Part of a small language model's weights.
Size: MLP 512 SwiGLU, 6.69M parameters.
Training: a variant of SOAP for these matrices, 133M tokens, 2310 steps.
Each number is 200 + 20 x the weight over the matrix's rms, rounded and kept within 0 to 999. Layers, rows and columns count from 0.

# layer 2 MLP down, 192x512, rms 0.0815, rows 55-81, columns 256-511
200,222,212,217,199,215,178,197,217,207,188,209,204,187,223,194,184,218,179,189,205,185,182,203,222,182,201,203,166,210,236,214,202,178,218,190,171,221,132,149,233,221,209,211,208,152,204,183,191,223,198,200,214,212,216,226,180,185,204,176,235,208,205,197,195,188,202,223,223,235,163,182,195,161,187,186,203,189,221,203,185,210,219,229,201,165,204,191,210,215,183,168,183,216,185,177,187,222,185,199,199,207,199,219,177,187,206,195,204,178,179,199,179,201,170,205,201,164,214,247,185,216,196,231,172,202,177,188,211,181,229,234,217,233,172,248,205,159,222,239,193,202,228,202,201,214,175,218,206,215,191,204,222,173,180,179,189,220,171,214,218,245,240,175,223,222,138,203,172,192,231,165,191,215,178,222,190,189,200,190,205,216,204,192,173,219,222,156,188,209,187,203,196,216,231,149,212,201,207,198,197,187,208,214,212,214,186,197,228,177,172,221,202,214,183,240,185,196,181,186,230,184,198,228,199,190,237,230,211,203,196,229,211,213,214,210,190,186,201,228,212,189,208,204,241,201,197,216,196,188,204,192,213,235,189,178
191,200,222,145,195,184,205,210,204,201,146,172,201,184,229,225,183,208,167,166,188,247,205,163,220,172,158,204,200,199,201,201,213,204,159,173,205,199,209,191,235,168,202,204,171,187,200,152,216,180,187,199,211,214,183,234,233,212,178,176,183,188,211,192,182,226,206,196,198,196,226,157,167,206,174,215,195,186,174,223,193,189,209,212,171,194,238,188,226,189,193,150,224,178,190,168,186,161,200,181,197,175,188,184,212,164,247,213,222,232,189,200,195,190,233,210,190,189,170,208,184,173,186,244,232,213,196,226,200,183,178,192,212,209,194,228,234,257,192,213,214,191,177,204,201,167,179,201,175,214,186,193,147,240,179,167,225,167,192,208,206,212,242,152,199,227,147,213,210,148,195,233,198,165,222,187,203,186,193,173,198,208,184,199,185,245,178,215,173,196,197,138,191,166,208,186,171,189,190,223,237,189,207,193,189,216,163,217,227,216,184,196,190,191,188,174,167,159,192,177,173,195,212,209,146,217,203,222,158,213,196,184,190,195,191,211,207,205,192,192,241,205,218,164,203,182,223,186,164,215,172,210,165,192,219,216
175,195,214,252,207,219,192,224,226,200,202,190,163,203,173,188,182,192,162,214,156,223,212,207,189,206,212,221,217,234,222,231,193,208,179,218,207,212,194,181,214,170,182,203,191,171,196,224,202,177,169,215,241,196,188,205,212,207,249,198,162,225,198,201,182,188,204,197,189,214,236,213,211,207,205,206,212,210,183,191,156,208,202,193,150,218,182,181,189,218,200,223,168,195,205,194,199,179,192,229,245,221,203,179,194,190,200,242,205,193,226,179,207,227,193,199,228,182,204,198,181,180,188,202,176,165,244,197,193,242,199,202,199,209,212,215,219,245,199,210,192,197,196,196,215,175,181,236,215,242,151,174,191,152,223,194,199,188,189,213,222,199,217,217,191,244,203,209,220,186,194,214,199,226,227,196,176,164,186,221,197,212,185,183,212,185,178,193,245,205,234,181,199,198,190,211,217,183,166,209,209,197,208,193,196,177,199,201,184,172,226,212,212,217,144,231,195,200,218,215,199,207,233,189,167,199,227,194,229,194,188,168,214,196,200,188,145,198,225,206,203,215,216,184,190,215,218,209,181,197,194,166,189,184,247,214
229,232,198,178,169,219,206,196,208,206,182,179,184,220,208,213,218,202,209,200,194,231,196,206,202,209,200,205,165,215,198,232,229,185,206,205,227,184,169,209,235,197,204,182,175,156,193,217,165,179,173,222,171,164,199,162,190,224,195,204,198,201,219,196,203,244,158,172,186,208,191,200,192,166,184,171,178,178,215,205,208,224,206,212,156,220,192,195,196,196,176,213,189,190,180,202,243,209,216,220,193,185,179,191,189,200,186,173,206,213,181,203,170,183,168,177,198,207,191,172,211,202,213,195,208,205,212,212,185,149,160,208,211,164,218,171,186,184,185,207,180,190,229,212,198,205,193,211,200,237,203,218,202,193,228,186,202,190,204,183,211,197,201,197,239,190,211,199,199,215,223,173,230,206,177,206,215,164,197,196,179,219,169,214,214,199,209,209,201,193,175,207,184,178,188,219,153,198,215,196,255,211,205,197,191,183,198,189,211,206,185,207,205,194,218,187,168,192,203,174,218,200,193,185,210,165,218,164,199,208,175,197,226,212,186,185,227,182,223,222,236,226,180,226,151,219,203,200,194,192,214,212,183,201,221,217
223,194,189,219,213,214,215,185,206,184,223,243,186,174,178,146,212,191,173,222,187,211,206,200,206,213,182,175,155,195,224,202,230,195,185,207,221,184,204,186,210,152,220,229,191,160,177,203,213,217,176,179,212,173,187,166,207,192,211,166,180,213,199,177,198,170,229,186,176,189,206,206,197,194,219,229,184,211,209,140,211,201,195,224,188,191,198,200,232,187,224,211,216,180,195,192,202,194,210,182,202,195,203,175,194,194,218,206,224,206,200,199,207,206,188,176,201,187,254,200,225,195,224,214,237,194,224,228,180,195,206,212,202,175,185,241,211,198,204,198,189,213,220,163,183,229,201,165,190,198,175,225,202,212,226,187,219,216,213,217,216,216,213,199,166,207,199,200,226,172,212,205,184,186,226,216,213,203,233,207,178,185,185,198,183,200,220,182,212,211,172,186,218,210,211,223,219,230,198,209,207,203,230,177,197,214,189,205,206,244,190,168,220,180,190,243,204,181,156,213,154,211,233,199,196,192,188,205,207,207,198,196,190,263,191,184,218,201,193,223,161,226,193,193,178,184,198,241,186,179,234,235,213,202,187,171
202,200,184,198,204,233,205,190,193,214,204,170,207,198,196,176,225,222,223,226,174,179,213,177,204,206,185,208,227,178,169,162,217,221,200,244,197,242,227,208,264,179,216,186,265,193,203,187,207,134,199,187,241,201,197,202,203,208,190,182,174,224,187,190,197,224,227,182,229,207,205,214,196,243,228,211,223,189,179,203,217,210,166,200,207,204,218,195,194,215,185,171,206,221,236,176,186,212,218,222,223,196,245,180,190,173,196,223,257,202,223,221,198,229,222,178,243,208,186,205,197,200,181,208,169,216,189,180,202,181,236,163,183,182,207,212,208,186,216,198,204,153,177,234,174,206,246,187,181,203,206,200,198,197,210,173,175,197,225,182,215,162,215,205,243,240,221,191,178,173,230,173,192,212,224,200,196,164,204,206,197,230,230,235,215,163,190,175,244,234,153,158,178,200,170,215,203,178,211,214,200,232,212,182,202,225,216,218,224,183,204,165,205,227,189,219,227,173,196,222,210,194,177,202,202,161,201,203,199,173,190,196,215,205,182,195,213,168,213,195,193,213,199,187,168,192,184,201,260,168,231,172,219,218,214,200
206,182,192,194,198,212,205,194,191,164,180,178,187,209,199,190,218,231,212,199,203,213,209,157,176,215,170,190,197,204,192,207,209,223,207,175,204,188,206,183,211,182,200,217,180,198,205,213,210,196,188,185,201,202,186,206,212,179,184,205,199,192,206,198,219,168,210,187,205,174,206,200,215,220,196,205,212,203,219,188,207,176,200,175,227,186,219,219,212,165,249,228,167,214,178,223,195,209,202,220,168,202,235,183,177,210,165,160,186,216,179,196,186,196,192,222,218,189,232,166,217,200,200,156,165,190,182,171,163,186,203,219,202,168,201,209,186,210,184,205,191,183,209,196,169,186,158,207,196,179,210,201,196,235,188,176,186,182,222,204,200,178,196,188,187,177,201,205,184,221,213,183,180,202,169,195,199,219,210,191,168,209,227,190,208,198,211,202,169,191,180,163,196,175,197,219,204,220,212,199,206,186,228,217,196,220,186,188,197,199,174,181,170,214,251,189,186,214,202,211,198,196,204,216,214,180,215,201,170,223,180,210,155,209,173,151,211,173,180,211,186,197,204,183,200,192,179,207,196,241,233,221,266,193,199,213
209,180,221,222,214,198,200,215,228,202,212,213,191,204,210,200,215,197,199,199,170,180,157,193,199,173,222,217,186,213,171,215,190,214,195,180,209,182,189,187,238,190,195,225,237,226,197,186,231,202,240,229,190,200,193,186,204,208,199,217,195,193,204,212,208,214,180,184,221,214,195,236,197,183,198,203,217,190,224,198,199,194,187,217,146,189,194,222,163,210,159,195,196,215,173,182,222,185,178,214,189,202,211,230,236,176,185,234,175,243,219,180,227,139,220,184,204,206,196,192,221,190,197,221,207,238,207,193,209,229,195,192,206,170,213,178,202,217,190,144,216,185,187,192,194,182,208,172,169,218,207,210,194,216,175,182,181,182,198,193,228,199,199,169,195,164,216,208,219,188,199,211,193,217,206,194,237,212,196,180,214,205,161,214,216,210,233,195,215,176,182,201,210,185,194,221,211,190,198,206,182,225,226,201,216,213,214,199,185,182,223,199,183,218,198,209,199,209,214,212,197,203,160,212,206,176,194,198,180,165,168,231,202,211,218,178,225,173,188,188,196,194,209,191,174,191,214,187,196,232,211,155,215,239,196,181
217,201,224,181,177,238,214,196,241,172,224,231,216,217,207,150,205,201,209,230,195,226,192,184,210,169,207,198,196,201,180,251,206,200,186,181,223,209,197,187,182,148,210,232,152,194,245,245,198,195,225,198,223,208,186,199,209,186,193,163,209,237,240,174,146,191,193,163,179,177,215,184,200,209,210,219,191,211,204,198,188,170,222,194,182,204,213,184,205,203,240,219,196,216,186,226,219,220,247,206,175,215,204,210,207,229,211,212,220,175,206,202,209,192,222,188,191,182,187,195,205,171,198,191,205,213,165,183,181,202,182,222,165,252,232,213,203,191,195,186,185,204,183,213,204,206,190,190,214,209,207,196,234,198,193,210,192,176,195,200,189,156,189,209,175,207,191,196,208,190,235,190,211,200,230,184,223,216,215,200,202,196,186,233,177,213,216,211,209,190,192,180,204,183,208,206,201,211,239,194,210,170,193,189,231,186,217,191,193,236,173,213,202,163,187,217,159,205,193,219,210,218,221,185,179,191,158,190,198,187,211,175,186,182,213,184,173,161,185,194,157,170,206,206,209,199,209,220,197,182,204,211,241,211,208,189
183,208,169,197,147,176,190,216,202,191,206,231,171,230,196,190,209,207,181,204,208,208,216,180,203,201,224,219,198,209,178,209,215,193,195,189,155,200,208,192,242,202,218,192,192,219,223,201,186,198,213,206,185,194,192,199,198,219,182,173,201,178,205,210,187,212,220,202,227,245,229,184,191,194,205,243,206,203,205,196,218,170,171,213,185,184,215,204,183,228,214,156,177,157,221,217,201,176,244,206,218,199,177,230,213,224,200,237,185,252,183,196,188,213,192,162,182,216,193,177,205,207,183,222,210,142,223,178,244,206,213,189,206,186,187,213,207,217,174,209,215,212,191,213,232,201,200,188,218,187,200,198,220,187,166,218,174,199,224,213,201,219,230,193,196,204,196,210,216,219,194,225,218,190,206,207,194,207,186,238,184,179,235,191,216,216,232,160,242,177,150,242,218,226,227,201,177,204,204,210,217,205,205,208,188,203,195,210,201,165,199,220,214,204,174,214,185,190,232,196,165,154,218,234,193,180,243,190,206,188,181,197,189,185,207,178,217,216,198,184,164,214,181,201,209,216,194,197,194,208,214,207,193,205,225,215
235,208,224,180,181,182,215,187,224,160,189,193,209,221,214,201,180,202,193,200,178,158,170,213,215,182,211,256,200,188,197,229,188,210,222,196,170,210,153,228,197,223,199,195,208,214,234,222,185,187,201,180,194,237,186,169,202,170,183,212,191,197,191,219,192,223,188,182,179,223,219,174,226,180,215,204,208,197,210,237,214,173,206,187,245,210,141,176,193,197,210,169,191,190,223,200,185,201,211,209,213,210,222,200,153,204,235,186,216,194,204,193,189,216,162,213,235,215,180,163,215,197,216,178,195,211,183,188,207,205,166,163,167,187,179,186,187,187,209,227,195,170,205,199,219,226,222,204,195,164,196,186,176,192,178,195,189,175,193,179,200,195,188,188,191,192,191,200,188,197,205,186,182,206,239,181,192,161,214,227,202,172,222,229,192,205,217,186,162,228,194,214,162,200,219,197,188,197,222,198,208,211,166,182,202,198,223,216,211,197,211,161,217,197,213,179,215,185,228,176,192,202,188,183,205,203,173,183,240,209,180,205,218,208,216,202,186,177,183,223,185,210,220,230,185,195,182,192,192,193,210,211,205,185,191,180
233,192,197,195,191,192,226,183,192,206,201,195,167,198,197,202,201,233,225,212,194,205,214,210,184,210,217,192,180,195,214,191,210,203,223,167,184,207,230,159,233,216,212,201,223,207,206,172,197,220,206,218,221,197,196,224,204,205,210,214,179,210,219,170,172,202,177,234,195,194,188,227,205,192,203,216,192,200,192,176,185,195,195,245,177,203,200,204,223,177,184,206,197,198,208,203,196,170,214,200,205,199,177,199,204,195,233,235,213,189,206,212,184,162,216,182,233,157,214,146,202,163,196,241,195,189,238,182,164,191,211,189,209,218,177,190,248,235,150,183,194,213,184,191,182,205,202,248,239,210,227,207,202,170,160,192,212,218,198,211,191,181,188,215,201,180,215,205,192,217,147,192,208,221,174,207,193,235,198,206,200,215,225,198,192,226,143,234,190,184,200,194,204,219,216,220,201,181,194,246,187,210,183,198,215,211,175,190,199,148,201,203,192,194,200,160,183,213,238,186,209,181,154,174,187,195,198,191,186,197,254,187,186,204,216,181,239,194,226,198,190,190,210,168,222,218,202,188,167,244,201,202,209,187,216,208
175,217,211,201,195,190,196,220,194,196,221,230,226,191,189,152,214,200,177,193,181,172,232,198,173,214,212,213,219,235,206,168,185,187,191,204,186,204,191,204,236,215,174,202,188,204,186,210,216,179,245,205,209,211,226,165,226,181,179,209,234,204,207,209,168,220,204,222,223,178,172,219,185,184,191,192,198,208,192,192,227,204,182,188,187,218,167,207,198,185,185,201,212,202,230,187,208,194,189,189,205,170,177,173,197,190,223,187,178,176,177,252,202,238,223,231,174,189,199,214,189,172,210,185,183,224,208,193,185,190,235,203,189,180,195,190,247,167,223,215,203,212,196,161,181,193,212,189,183,197,227,194,216,216,143,211,245,157,183,208,208,195,206,186,215,189,193,218,218,205,198,205,207,192,206,201,260,221,208,215,188,211,235,223,199,166,231,187,206,216,166,242,236,206,193,226,223,198,176,251,178,230,190,191,225,187,221,166,199,199,190,197,173,196,212,181,217,181,230,204,206,192,237,203,172,209,189,215,206,218,209,220,219,205,183,168,175,207,212,205,163,200,194,179,189,218,196,167,187,219,196,169,196,191,213,222
175,216,193,166,191,169,191,219,221,191,198,193,256,192,179,207,227,209,205,202,135,214,208,193,212,254,221,219,153,185,193,205,211,179,213,186,172,188,214,210,190,214,245,217,183,201,186,228,200,207,210,234,218,225,224,170,240,185,179,180,200,217,247,199,191,184,169,203,179,204,183,174,215,221,222,200,171,225,205,202,175,205,183,164,186,203,201,192,174,202,188,213,183,199,152,211,237,224,198,171,177,212,202,197,194,226,166,232,188,185,178,204,238,176,212,212,209,227,194,237,194,183,191,196,213,205,219,192,180,224,214,209,182,200,214,215,220,225,190,164,218,226,180,187,224,205,188,246,210,200,196,209,186,211,239,212,191,159,193,194,162,163,205,184,204,189,192,196,202,222,179,223,224,190,209,204,210,205,211,175,232,210,197,216,165,186,189,212,222,219,158,163,182,213,246,223,149,213,193,210,193,203,217,210,220,196,171,195,180,252,191,204,217,207,231,179,229,195,221,206,209,212,191,188,220,208,198,187,214,224,177,192,171,177,189,191,248,186,224,193,206,217,167,186,197,163,251,221,215,173,222,190,195,176,179,179
198,184,173,192,179,227,215,146,195,186,236,207,200,226,170,207,242,186,211,201,209,182,200,183,192,209,200,209,202,215,183,231,202,200,189,184,195,206,209,159,202,197,198,205,199,222,214,189,203,212,237,208,204,208,196,214,178,220,213,185,178,235,225,227,169,212,242,217,190,194,168,219,197,211,204,181,205,223,181,211,213,195,177,212,188,230,171,185,213,182,200,227,207,214,191,182,179,196,202,178,210,175,191,217,198,205,269,201,210,222,203,179,228,161,244,201,161,216,166,208,194,216,210,249,179,218,181,226,204,209,223,215,233,197,171,176,195,188,250,230,200,179,253,200,215,172,200,175,210,174,206,174,203,204,194,233,239,174,191,170,211,227,206,200,154,208,220,221,222,178,244,233,170,166,186,183,207,213,186,149,201,205,182,209,198,223,204,204,187,190,185,245,230,209,220,186,203,207,192,190,172,210,209,190,197,180,185,164,187,189,209,224,197,162,196,183,176,147,206,212,187,194,237,176,196,225,209,195,229,169,219,218,186,214,175,181,190,213,217,196,184,176,166,209,192,191,197,215,207,219,194,206,229,223,222,188
215,172,223,189,192,200,200,215,222,193,242,183,182,215,194,221,206,174,168,171,205,212,182,183,177,227,193,180,198,191,227,174,158,206,189,206,218,191,201,185,207,171,171,189,199,220,187,209,201,189,214,197,214,192,185,198,186,233,218,213,221,199,218,205,194,196,199,219,192,225,206,217,207,185,181,216,193,183,195,221,191,210,204,176,220,224,163,178,199,217,189,179,226,220,189,210,222,209,198,202,247,179,215,197,209,206,220,189,171,188,210,219,151,217,186,197,190,226,186,184,197,195,204,197,215,192,208,219,209,235,163,211,195,225,194,215,173,191,186,209,206,160,255,227,175,175,210,183,205,214,220,213,180,178,152,198,222,191,188,221,201,203,184,177,198,235,203,200,191,160,214,224,185,199,199,228,215,201,211,200,201,184,234,216,218,210,220,174,190,166,208,196,184,194,165,182,191,211,200,204,192,199,171,207,203,189,211,196,170,196,200,188,221,205,186,208,219,216,205,189,174,201,166,213,204,251,214,213,221,229,167,214,180,195,183,182,177,195,213,235,178,188,158,181,218,205,177,204,209,181,192,221,229,199,165,195
206,217,191,178,162,222,216,188,200,214,175,257,222,199,181,224,195,217,217,175,206,205,214,200,192,205,205,216,208,204,223,205,191,218,212,190,217,196,186,211,191,168,204,178,186,202,218,216,166,216,200,223,193,158,203,204,202,190,165,198,180,171,220,183,203,240,209,204,206,189,210,220,210,188,214,208,222,189,240,188,208,222,209,230,202,202,206,196,193,210,196,190,191,174,222,208,239,223,205,187,214,201,209,194,192,185,141,222,186,212,180,243,234,200,190,220,208,202,227,152,235,195,200,234,182,194,176,192,197,197,223,175,230,191,202,156,173,204,203,177,184,239,212,206,203,186,215,233,212,184,187,207,191,218,226,166,166,211,210,225,187,183,210,194,199,203,189,173,187,218,201,226,170,208,228,163,240,194,199,174,178,194,173,211,205,157,237,227,170,213,206,234,199,211,210,193,159,182,228,208,212,211,149,166,171,212,183,162,180,224,196,220,193,253,191,217,199,217,207,186,208,195,161,201,191,189,227,211,162,200,227,193,208,220,232,174,208,217,229,208,184,202,175,176,188,207,176,215,210,216,204,192,206,210,201,200
179,214,177,179,215,228,151,200,188,195,188,200,210,213,182,167,200,206,229,183,191,201,232,216,181,193,197,213,207,148,194,196,164,160,177,226,203,197,204,179,201,215,218,185,201,181,191,195,210,204,199,211,202,209,196,197,155,163,224,202,184,211,209,198,199,216,219,163,225,197,198,195,206,225,204,179,218,233,184,182,184,145,222,183,167,202,241,199,202,198,212,223,177,170,192,169,189,162,177,172,222,176,198,232,211,190,230,187,215,192,206,211,201,195,230,178,250,218,177,191,197,175,195,189,135,213,202,203,213,159,202,204,205,197,185,181,210,208,235,205,197,199,217,201,202,188,182,207,215,200,161,197,211,196,190,211,167,179,194,199,220,189,200,221,198,225,196,191,200,217,206,223,191,232,171,206,192,159,191,199,203,164,215,205,219,203,191,165,177,228,198,187,197,210,210,208,184,207,194,196,212,170,222,231,213,163,239,170,178,202,182,197,204,173,206,192,172,199,185,172,210,200,169,196,201,213,196,206,204,205,201,215,191,218,203,228,212,215,204,208,206,188,226,223,227,191,203,197,187,252,183,184,233,196,174,184
196,200,207,177,203,208,177,191,183,189,189,210,190,174,165,214,214,173,214,228,191,221,209,179,226,236,203,182,229,211,180,225,202,195,188,197,228,178,199,174,187,209,178,190,166,201,209,177,178,216,193,190,195,192,210,220,182,191,195,177,196,210,212,199,185,181,209,229,218,172,191,206,211,209,158,208,184,203,187,170,217,198,179,193,211,205,227,193,250,187,205,213,186,203,204,219,195,179,183,211,214,206,195,215,193,226,201,189,210,189,193,191,218,202,197,204,202,182,192,186,209,225,208,173,184,187,201,188,194,207,207,206,212,218,197,193,174,218,225,158,186,193,216,206,203,183,167,154,191,203,204,189,215,205,188,186,187,180,201,206,202,214,208,212,192,203,228,210,199,168,197,175,195,202,200,206,171,196,240,199,176,183,219,239,191,177,159,197,186,195,240,190,195,219,168,190,211,212,223,208,213,232,206,233,186,184,201,178,212,203,204,191,199,221,239,206,204,198,201,231,179,221,191,202,207,204,174,216,210,234,202,246,188,196,231,214,214,191,192,212,204,178,243,197,223,239,199,187,180,186,201,210,208,207,228,205
204,208,211,181,197,203,222,195,163,219,238,211,174,209,178,213,173,221,216,205,211,192,191,223,199,204,198,177,178,207,189,231,167,224,225,210,209,187,180,194,196,174,174,190,197,190,209,176,208,181,208,180,199,186,178,223,219,201,190,189,227,189,210,198,163,188,194,220,218,218,199,196,194,229,182,219,185,201,180,213,204,221,215,196,196,226,197,203,166,223,218,222,214,193,180,220,206,220,214,204,157,180,206,201,264,195,191,196,215,200,209,202,221,198,192,193,208,183,179,173,224,198,163,185,201,195,200,176,186,223,189,183,170,208,227,179,166,183,227,179,218,216,205,189,199,185,211,188,198,226,212,191,192,180,199,233,189,205,191,180,202,196,209,203,202,185,239,198,209,208,176,176,212,219,188,203,188,200,213,235,195,173,151,203,189,199,176,203,213,212,199,214,194,182,190,230,185,206,203,203,201,201,232,212,198,207,219,244,172,210,182,193,195,166,194,185,192,204,189,187,204,201,222,186,186,183,198,225,215,217,195,178,214,195,214,181,209,189,210,236,177,201,194,232,198,168,232,186,214,201,221,183,205,205,198,171
146,167,181,190,212,200,205,215,228,216,231,189,211,210,167,159,165,204,229,205,218,137,177,209,178,197,218,193,228,188,211,169,187,215,189,192,195,239,188,178,211,175,214,199,178,198,175,185,204,179,217,194,208,176,190,217,193,201,212,246,200,213,220,179,200,239,214,196,227,214,203,179,207,197,173,173,190,173,179,181,242,218,206,190,205,165,207,163,186,216,167,167,221,187,189,199,165,200,215,186,166,182,195,184,211,213,208,227,206,234,189,216,189,218,211,197,180,165,205,198,192,224,204,214,200,203,180,217,201,180,180,215,172,220,160,171,221,205,229,239,214,209,239,194,200,204,224,202,204,202,160,192,208,222,175,181,242,161,205,194,200,227,188,198,200,192,205,182,221,160,147,215,195,204,187,242,216,188,208,218,172,179,192,208,174,191,170,199,213,197,206,205,219,241,188,200,200,175,176,185,220,190,185,192,224,196,164,198,196,177,182,223,192,225,191,199,210,168,207,213,207,210,185,210,170,176,198,187,195,205,248,165,191,209,166,193,196,189,198,234,169,200,186,202,226,220,218,166,190,196,224,182,198,185,206,175
222,184,168,216,190,197,206,226,187,207,213,194,196,197,186,173,162,193,164,180,205,207,170,216,183,202,219,236,160,213,180,201,222,182,212,213,189,187,147,195,207,203,216,188,221,235,201,180,204,217,197,214,168,228,213,214,179,204,215,214,187,199,208,184,199,225,181,186,228,208,175,248,190,169,230,203,194,215,172,234,206,218,208,216,231,190,223,187,198,192,191,193,182,224,210,162,248,215,199,227,202,206,237,194,244,229,223,191,187,179,208,186,160,191,173,187,187,215,216,220,217,160,218,199,220,234,217,191,199,190,188,213,189,200,223,237,187,186,223,214,178,202,213,177,194,197,212,225,230,216,187,226,172,197,223,224,195,191,253,185,191,216,211,205,206,221,169,215,186,195,189,219,195,206,161,230,201,186,219,217,214,192,219,187,228,204,174,157,187,179,210,222,174,194,225,196,190,217,205,142,208,206,224,191,211,193,199,202,181,222,191,221,187,167,218,222,231,217,201,187,206,206,226,183,210,199,202,207,182,216,219,190,193,208,232,224,207,210,169,172,177,191,193,206,179,250,197,204,214,241,163,176,171,159,223,232
214,207,225,193,198,197,176,171,202,219,210,239,222,184,195,220,156,179,232,151,145,210,178,198,193,197,213,192,204,227,198,226,199,199,212,216,194,202,194,231,182,203,163,198,189,163,193,200,190,198,197,237,201,194,194,248,196,192,208,221,186,186,187,170,203,193,197,213,220,217,166,186,161,207,184,213,190,208,207,186,166,198,173,191,202,210,186,219,205,198,194,179,186,185,188,200,178,196,230,197,200,212,153,208,223,237,183,202,186,233,187,152,205,223,221,200,210,179,198,175,199,232,191,178,209,186,217,242,171,223,227,166,197,221,202,212,188,206,219,217,189,191,213,193,188,224,212,228,160,198,199,196,216,219,195,197,202,208,214,184,199,198,216,197,186,221,189,203,174,198,177,224,204,205,186,194,195,228,174,185,222,206,212,189,205,229,182,182,181,222,205,182,227,217,233,187,201,203,175,179,201,183,209,217,205,197,200,197,175,204,176,214,208,188,178,184,190,216,183,207,214,193,246,194,194,223,232,199,193,208,194,192,172,220,204,180,181,209,173,230,194,206,193,195,196,165,181,197,197,214,216,224,202,190,195,177
163,189,204,209,194,249,189,209,171,233,181,229,198,198,201,209,201,227,202,236,166,161,185,182,200,234,213,209,233,204,221,229,193,228,187,204,222,232,229,212,171,187,186,197,184,212,200,201,215,220,202,175,165,174,203,174,210,212,188,202,189,223,194,189,167,157,214,226,214,234,176,197,222,198,228,230,191,197,199,210,166,178,200,211,212,199,214,184,209,172,226,190,233,168,188,209,172,217,201,194,170,189,241,182,168,179,181,178,230,175,242,200,245,162,208,194,222,195,199,205,210,223,233,202,202,161,207,194,175,210,220,202,219,161,190,213,209,206,210,197,206,207,189,174,188,188,210,182,207,180,205,192,205,182,190,224,189,174,184,233,201,176,184,194,230,223,223,171,214,197,184,189,205,191,202,213,180,210,215,203,164,228,173,192,191,181,206,215,177,229,194,203,193,206,188,168,188,231,190,157,194,195,227,192,207,189,174,213,206,178,216,188,189,200,148,233,190,205,190,183,209,179,169,213,185,183,206,254,222,199,226,171,188,189,188,192,145,207,239,233,142,221,161,199,216,241,262,193,221,177,230,204,207,257,254,192
171,187,200,169,210,203,223,205,185,209,188,175,227,191,207,175,177,220,217,202,233,197,212,188,190,220,222,194,204,211,182,199,163,188,242,193,225,169,203,206,190,201,202,210,198,160,190,218,175,181,210,205,212,141,193,220,181,189,194,185,180,217,203,214,171,186,219,203,210,215,209,221,187,240,181,186,175,210,220,212,134,250,198,199,150,209,246,198,205,185,230,168,207,212,165,183,207,206,205,196,223,208,232,193,185,195,194,192,224,206,204,158,208,155,199,213,185,157,203,190,224,200,221,181,226,259,188,192,234,184,220,175,209,184,179,171,208,184,221,188,200,233,174,182,168,190,234,188,186,150,179,211,202,200,205,203,194,214,214,200,201,223,198,199,197,227,181,157,206,209,195,202,232,176,218,210,162,237,181,200,239,180,212,204,141,178,198,195,157,211,210,207,200,230,160,227,207,180,176,195,215,220,235,160,199,204,198,205,171,168,208,193,210,196,229,150,200,182,196,207,216,181,219,230,204,232,218,207,197,210,213,169,239,178,202,191,216,182,227,198,195,223,197,209,211,205,176,180,204,173,192,168,188,195,213,176
217,188,191,179,141,201,191,216,180,231,207,192,228,226,192,229,213,188,186,240,214,208,226,240,203,197,190,189,238,190,219,195,189,208,199,189,186,176,159,229,182,208,229,202,197,175,197,185,205,200,185,195,218,223,222,219,191,217,176,173,226,177,179,198,171,155,200,171,206,205,207,194,212,189,200,198,206,201,173,245,196,181,188,192,187,191,196,226,188,211,206,217,203,216,213,204,191,195,241,225,188,200,200,236,206,183,185,214,201,170,203,223,226,209,209,180,176,154,185,185,216,159,184,194,213,174,196,170,155,178,205,190,200,194,205,202,171,226,211,214,192,189,193,218,215,219,227,220,196,179,223,213,199,187,205,194,225,223,171,179,192,192,207,199,220,166,204,183,220,225,182,223,182,176,180,193,228,169,194,204,205,184,199,185,169,186,163,228,196,233,197,199,206,174,204,190,197,186,183,180,200,204,201,160,159,200,212,214,193,205,208,199,194,189,204,186,188,180,183,223,184,213,193,232,211,226,231,160,230,205,187,267,226,180,206,190,191,194,183,200,187,220,210,204,219,228,197,191,192,175,198,224,206,192,223,220
190,190,228,213,173,193,191,167,214,211,160,170,179,229,233,217,190,215,199,209,179,197,184,237,196,191,195,167,194,241,229,216,214,217,189,169,193,201,195,235,220,244,178,204,194,217,243,229,187,156,181,207,204,202,189,167,210,206,163,239,182,199,213,216,230,218,180,156,208,181,213,169,201,190,207,190,197,188,180,220,238,226,176,190,183,231,220,195,194,206,178,229,212,195,190,166,212,215,133,202,195,203,209,206,188,176,186,224,178,199,193,173,208,229,198,241,221,215,208,192,201,184,156,208,202,196,237,215,167,189,209,202,199,210,201,212,179,203,212,183,189,231,204,196,152,190,202,187,177,213,208,183,200,181,160,194,212,219,188,181,187,201,207,181,205,164,158,194,214,197,163,206,197,224,175,188,192,185,190,221,176,210,217,212,205,151,196,208,187,209,213,198,202,197,192,201,195,167,240,231,197,201,168,191,218,238,200,206,214,190,175,197,208,220,258,207,198,205,193,198,155,209,179,199,208,223,167,196,217,187,221,209,172,188,180,185,240,168,201,215,193,246,204,233,215,192,203,201,189,220,226,152,202,197,194,241